config.yaml
num_hidden_layers: 15
hidden_size: 128
num_attention_heads: 4
num_key_value_heads: 1
head_dim: 32
intermediate_size: 384
vocab_size: 512
hidden_act: "gelu"
norm: "rmsnorm"
norm_place: "pre"
norm_eps: 1e-07
positions: "rope"
rope_theta: 1020.0
rope_fraction: 0.5
qk_norm: true
attn_scale: 0.22
bias: "none"
tie_word_embeddings: "early"
parallel_block: false
extras: ["local attention windows", "gated attention", "exclusive self-attention", "value embeddings", "hashed n-gram embeddings", "an embedding shortcut", "learned residual scales", "capped logits"]
init: "normal"
init_std_qkv: 0.0603
init_std_o: 0.0
init_std_up: 0.0603
init_std_down: 0.0
optimizer: "adam_atan2"
learning_rate: 0.00227
lr_mult_o: 1.31
beta1: 0.95
beta2: 0.98
lr_head: 0.00865
warmup_steps: 400
schedule: "wsd"
decay_fraction: 0.573
decay_shape: "linear"
final_lr_fraction: 0.0
batch_tokens: [8192, 16384, 24576]
max_seq_len: 512
doc_mask: true
train_tokens: 82430000
max_steps: 5243
dataset: "wikipedia_en"
Each number is 128 + 24 x the weight over its row's rms, rounded and kept within 0 to 255. Layers, rows and columns count from 0. Numbers have three digits each. The size before them is the row's rms in percent of the matrix's.

# up: layer 9 MLP up, 384x128, rms 0.144, rows 289-313, columns 0-127
# down: layer 9 MLP down (transposed), 384x128, rms 0.144, rows 289-312, columns 0-127
up289 102:151121127109156119123138151148175153124079103059126150146149164163079144168122119140167087088168172095076131133161118141101126119132111090097140115160152094135134098135138121104133132120067127109133107136110139134106133110151166141118137166120104127156177136129164141110129134108106169151140134158133160110137117131135109120119119128133099146135132092155138084137142121104126104162138
down289 084:127109138071116125174181096139167127126142109121142133134130102086150126163147128114157143125138104108138109161095141148127152145124152127154116156115158144112134116009104116138117164141149148130096095097113137157081133112154125120117124085129143118134145155153120089101082106138102150100120094130138129137143134130117112111114091142126139110091124150103155104167135109128132118136123
up290 108:129125137137124123134117151150170140095105127117167137093129097172078134081155098142104046099131120147130164142095145147139105133140124117111147124120123096163115120142206132113092130137164124151118148152128113141093079085121100119120092130140152127127107130143130134090066123163114133120103134162096149125155113135122115157144114101136118105069107135139143116155120149126140116136125
down290 100:152173128152145118129105113101088152127130126186119118108144151102120123173144154162119141132150111107170152152137126136119111099114139149167150141083095103150159148080131127147107157131128081137074140104139161113124120133122135150180117178141156131120099075165138131111120149150164163133144142158121087121119098147082131123143123125121118137159094143085100146145101120112148126113157
up291 116:128108092099135109086086079160134126140115104150090110116156126120149098130109110152113119079135083157080082105147071116101133162107134099119127143120130133131113112141118138146115169088154132095114150097108104082105137161148138176119125134121131115096168147135145133126130130114132093135138109106119134124149084193144148118145162152151102128136132152106146134156123088164111115154147
down291 100:138108108140083100095123057118140095120108153125099136109138120129145137158127156142111105138098132135082084138127123138143169131106132084130155163155116136121101147145122107106090158100139156127113144120114149084141137126093139144121136142100109132132157137172117103137187119121167116120140167145123122111121114180099157066121184164138109124151172165133157134154126107124118137105124
up292 100:121146151121149163108133137143189125135135118101104147094114125153154114102126125125124153120127117115146131108160108140132122115135095146072149111160201137108150086142127151092172171152145138112126148115142109091146111129097170173197118120101106155121121142130146118155134139141106107124092089109123167121145104119174109132115141166117125151126093126109152101145108120186099115139139
down292 102:081116107139130109132139123115162073105134116130193110139126117065154159141129145133122128140123087132150112142105143160151116147147106089139143158114105165107128147166117135142131096124134152126103121162092150162164105105094095115102098108098118114187103160102090115129144150169122116129109136112119153097151118149124136152098168136170163145148142151132096098107136116103152119115099
up293 104:127156123105130145075122111109156133125084101071154141134147101161146118160130083159073122110103101135160085123171130095116121134118129126086103140207139105163134139146112131133131124162160133076146115141133111145129136102151101144118091113114141163090131146117110113102144117102141138124132116101093134133151144142121164133106127125093114113098090121138152154182105128129092153118140
down293 103:123123126142166119127119081148119142122139139166174146134123133089102164090159123106114153094132146154094148155130165115164155142116118123137146111126143141126137140143088134142119117152135088131113126161141162083169087106094161122113126104111102075113175152156201136147148135126135115133068131098152121152111134141125160120148121120147111147143125143139094147094090104121126087169119
up294 099:091102105149106116120124091110147096114063082134150118093156164144135153102110141143140095114138118133087113147181112173092149161131081138104121111148128129121129128150185141134134079124137092138137122108112151139114146157105123102164153119157133139151143130119132115102111127101126110184119089107076091115179118132150112139135134146144133103119112133082130083106143127107130121123101
down294 099:124129087151176147098155101117153116108104115141098130138130106152096130141177091078121119146132118113141134099091120149117110099108122106084179135097107106133170137139135130103105116119119107146099105143088118113136148133137166134079135139165114134106146125116157127136079109154141121094135154065151090096128150090153178141117098120116125141142097105180128155120116101138133111148109
up295 104:146097149157144130126129110145138129155123150101125140177148152178121128096103152141121119112138133142073113125176103126157109134141085108114103108163122106140103132151104146114119163099096096132112123117158146144088144144150146117148100150157115159169145135124166132168153081111107128116163095115089114096110126136123154125133159110181085131134072145156153114128090147102131104142169
down295 104:145124131120075121146100163120104111107134143117149131161119117160121165100137141127074140130133140155083123136135142101153126135157147137125152147109068109148153161171136153120083111127130067141099136118098119162107114131138120105147153141141167141158088129140174155136120095134127154099160127137104148101073151116110133107109105137123103109125103159160122171108095141166113180120145
up296 111:130127130127137117129123060145143133097100118102139125155150174121142100091106119135102141095174165146082106128128151094138126137120147095117119154139159157151078099119118131086139109111108091114112132122146152059134161099172118120169115126134111137105125158143125135103127143162107087130095116124111143115101138134151174134114149126091184132101133114158145105147152133078113107153128
down296 101:119125162150139117122160061145090132119130124196106123120134129102103125124114127135099132162145129126112125134090159154185082177137102145132170131102139183136127149053104095149122155124136130110148098124151159126110112145123163116113178136144131117102171105129161127132120099159123137129137107161121104151109141170098143086179110119126103133133106116117131131105130118116118123132107
up297 109:086140117139151108133111127185115140098096114059150117147135088127127095086145113153124108097146143179121103156124111148119142138128101154115130152111122123118154138150132123126103124097145158118165147119138139125123116154139169165122106096106093138125131166110125125109102122150193078114127092093100099135125118113155118149086124146182096099131088105131165136147146125138157134122169
down297 115:113095125106107107139121088112105099098144132109138101164119142123151130123109069084131092134168142146120128145168164123142069150123101121093144135107114166179116103151102157102159115172134112113133114155142147115114123105115146091116114122114091154104102129095136093146162099145133144127131110094107157102157154140142143102154128117121169138119149093133135146159162108198132105116130
up298 096:129114071145167133108106114117117128187087132094143148124168151118152099125113111117075117107121131142138109123140147139137136144085155132125107146156164082126115115131147188141091148152118085100132109116089136099105126159112135112163158111084161107130173115149179127132100164112126102136131124153134133106101126140135099150111131112145113119130111118069103160112107102153145126093101
down298 114:114160170142108128106132179140137126150147132154111145135072132160109120113135117132124138172156126099126141144139076100156129116140105149084162109125137113122131141181140095108149111124095116157128127135105106116161155140107134175082113120203110168114082130138127126145116124135128132129132111160120171149133090136112130101105128122115099129166115136189159096138133133111099105172159
up299 099:118092087147136170127132133097149164155122114129141115081133137118103124149133107153102146131126096093166155118085104165143152147095147123111153126169142149133149136163109135078112138105118104129115142121155101140124098187147141125148118070137159084119124120096170137169099128153124154157093072111117133120128130150122108123103148096114157083108103143129150149108115119163097138140154
down299 106:112085141117111152123136138109103121110132083120185124134159152161124116112122112061116133116130119111081108109089080103158098157160123137132138127098130139110123135128113109136140140094134167139121094176119128126098148135174103123098148165129132109101076083112100123070126121126125139119137115133119152156097157131118074146120135105130131121106146080130114099150167129133144123089085
up300 092:139168134132106114125108170161156143120102150116115171102143118142165109120125114107101130119132181125161113118151127148200146150137122126165149120153126146152168142172111169137153124113127112134111141064145134149118101141106135104123076112156120119158142121113154126104111118136129104130137087116092163113113122140153139142121180055124138174145109122130148107121083129126138125109081
down300 092:137133118155131142128103126082102100120121099140164143152137107155131083124110112148146149124082094131090118130126101116141144097122127107125161159116144141118117177112171130145092087120101157128118132188124115144129153137173176129088144133129141095124121134114150147086158132144111157137096124137159139132098146105106146151130105164109140114161160198146086148161137129143105153076129
up301 098:087132129132141157161090144183127150147172141150160094137155140170070124120132127147101100107120135149172144131093165115169140121151143103093100110151121136156097143118147112137083156124141133092105143125175096121094079152119136120103136124110110115115161115091125087094061138125140134166157145137124129115135133165149147148127121145131106145108141131169091120142103146133146133129121
down301 084:107164102095110112128112107083127159113116171136161105074128117122132114123141176131113108124109106124153099175069186155152126123113146149139153133116087132127134123079113106144117136134129117171086108097148122112134143141133090105144159130140104128128109100128105125102112107106154142120111117124108099094106090141102152121111113138118135127139149161097097126101057138131166116095086
up302 098:117134097146157185152137133155124159145105136127069142124137116116078183107150118134136130129127142178132133102114133109139131115166099140089108121134139094129190118172112150143104152128075094120119142129173102157093100164167133129119101121172114117108106135123154146148104128128124126113108134107161178115133121133132117145128115084143154190155138116146149135144107135150106139166137
down302 097:103162156135127106099126120135105158103133101121156108113149117117117074148067143107134124114173137136151106119138120113111106135134103129130123141152165142135106122209092099125167109117188076135131115116105132078132118116116144103141141132139119142154087121108139093135130107121136183157134104080095090140116144082129135140106143172129142116133136139109128123125123105170091149118092
up303 106:102152124162150167122123144102136165154147093110110139166113127121100114111124090121125131120155156161155129145138137083087077110123113122124070150160136142181099136139164122149112178087088147096119148120179115155106130140134109154091127137125129135129145103119140168125101156095130131162118119098108153132143117151157149162096140103121107108123140105162113150179129093142132134134168
down303 105:101167153108147120099167128104163102149125115071128121135124134119119102141130142116089107138135135103134159160100125126153150156103116105120153131065104153138098151136113140146167097114131151108111174083184144139137126086105088111101129142115088175126105127132131138124114158100094135148113122121138106157114110151129183136129094137131123153163110082148161105121167149102141092122111
up304 092:113128152134113134100136118165133117096118124091144134115147114154126097128102116160153142108133125139133117139149150163112103125116100161121107094092151176127148128147148145135104136175169155144185131109093119119109142143129147084111114044147124165125137140126119125098120126109173138128116105117078188111119103108121147119134157141164114130155125146145091114169080159142110133099085
down304 083:165126135142158160166100118098062144167108121109106163113143116116130109129153138147148190124142119149132099127114104139143140128144112138135114123143097112133133144069131177137161117124093110126113124130149109142089133074141131146067163117097080143127113104133122109145162122151154125134132161106123095127082173140111095129134167144118142118115116150160171171127115128154110137092111
up305 098:115105100102138161098096120121120144131154056146094126106162119125123162091093122159131135120131104128143113094125077093193137133144158132147072119134140151138106140135140136121098121111149111129139160142158127132082111130144168131133157124131149132147168134146148094065138139100124157130125140110113181121106144116146145139130134107131128126099172076107090118153150145173111136117157
down305 098:111141102162157103196080097160141148152109108110137134127089116118151086106106094132101171125140102131109145136159128139114150132102128123170154134115148141111143121116171145162128116113165135150143113098087115142130122074161113134161097125157091146145169114149154118148134114106118073088154140165077111137115098144146116165135129114141157146173114140132131127106143120108127116157108
up306 121:110116107150160132156115141117156144125131099103122124129161152165127142133101130164138156131157157116098144180130147149132119125129091117156082135111119107150121116140141113120096132153084099125166153163158140121101182180124129133096136127111101148161144121072127063104126107133121083131108108089103134072111126139104158152071151093137102117116114122109131099089110138134137122131147
down306 100:133125120145131128144122098055117163118121117134141126123116134150155151138107128143138171141119102103160160150139155132143140142173125142168112160118089177141144169089137105106132146204101094148134146138120147112097165140144107125122163131134123155143122106136124087078174104143123106042149117113158110107121142122112125145106130117099126153150138118139143112123155136143170152125149
up307 105:073116088055179135107103126115115137156124104106116112099148126128144140101100102149145124118148106114148051122116148113109125107140165104088139121145119110135090112128150134115124143095139092112126169135142145094117126112173150133169093127153107142089156118142159134116128124132137128138105122149128152124073122149142118139080134152142105137128109113126112140148099144186123141177092
down307 116:128095115150100112138135106140180137128137107164091131119151136148126119140129106125139141145112115131128087149112130143125145129164125128114108132188119125115113146149123143153122057077174136131141194082150112137097142132183153131123126147146128110136133118110076129133102128166134090175141159131135145101138106175118169111120117134135157113179165111129095152101142112134097156098111
up308 095:143131144154142123140114111157130166163115118090103164119134146112104157120122126115148133124144176122101118135118081141115135075129129119147084122137201102138138105118136181123097131119087118136115157168125101166090118090094158133091140153105094153144133170134133111114121139129144151167121135121142124120134133148166132136084125140099185131140138104145155081129136114186095136114153
down308 086:136152134116123092109132117131100097117165105127150107135151053161162139122117134137140132118127079166083149159127151148129138175129127144151120116123068144121129152125127084153128100146162123107102140104135132110130168138126115125132111114164107124125127131131121098158178094131120122163140116105094089116103125128103092117193145132126104138163094144108115124205121137137146138126088
up309 099:103119108114166121141111104098130145118107099103126175143153144107131147150126074129102151143122101101126151137122118143108128132128157103070155143150126098109106136114118198127104106128104100137125159112121102133156141108137093121173124123144148092095152105136176145093098120092153159141093076135137141108126117160152151123132156140167121152132136110075074147115112107145165116091137
down309 100:160133158155103090133115106136144095108129138129123149129071122169113161128174119149138117158158149176122112147177135172160131116184108129107131097128128129150117171123136113103173136113119113134142141163165158117140160110155165153090113166145121141151127073149128163128124138153145145149137100112117144181108129106120128141134114117055133143124125163154132101109125103104114121148132
up310 110:126107120120151149123096117108138166095137167132112157157159120125110061098119129108104173139134149169174087130108134137157121102118112104099108162108132126162119152137095154124136124134108111142128123174139142077145086128187161158124087094147147130113115111134118122154115136145119132128124093121115172138143183179134121132088086115131112104130109112168116145149145137146113110095148
down310 111:110103091154141111132163148132133094137095136119136105148074097100117139144161122093137113141139146131175154138103149145140127126136140123183168131161112126119140129144082128125162065122110126139152117112116177194146188124107142145089139127128104148141084122159145183139138127108148119136127146168140116155148095161111126119149075133101128140115091117130126163157104133124145131124122
up311 101:125133123125105131108104140148157139121111071099192078157146139113164106121052122131129135131169166154115138120104145117126072136160135096122129112126113096131106105159113158141143145134099131124146118158175152134102118152157138109126159144121138125077132153125127115118099082096068104150075101111119119135149111167120110159136142141135087118107128139129112117140117105120095114110133
down311 101:173105140132151105101127143121169066117186119145102114126118124150164129131152119157115107120146121181068142101122106154139125128175139106121131157151141152100123152120120112112152123094088195123139108136144126126154132093166120143083117121134119107142113160126136132134082119138097124128170155141134119123087188109126123147101138129057144134116143122146124144143138148096105130117127
up312 096:131137157137112113112122150116151160189164070124141097124151131155114133058111105149132145129130143130142152085108090137122119118120134081142143083105192109121146086115150167132111176107103138145133168121125113095152106121133094146111147140111132141121144121122161148116131142171126097143114113150157137100120116128107161114111111161155174143109102112130135101118178129123109086110154
down312 084:143094079091106093117154106118150154100138140113135138121122102093150129099118145102150153141128117101089162123167143117146121125115128133130111144164160170159190129019098138133136110129110134136072108118155146132110121142115105168125128133118113122115104118114111132110168108105161131084110116098163111160108108119130119107114078147136129119103125130109121131104146148151117158102128
up313 106:109141086148167141163108124121119162156103078122151144105138141113128141138130086168124098108140095097131109123138121106120134137100159143097073109105172120141108110158119151085140150136164112125140113143117144110147158147161110117126143114154137127161120141061140089154139170095123139159130109091123127132112070123115100152085156116113146122122163147095108156183130112134102110114119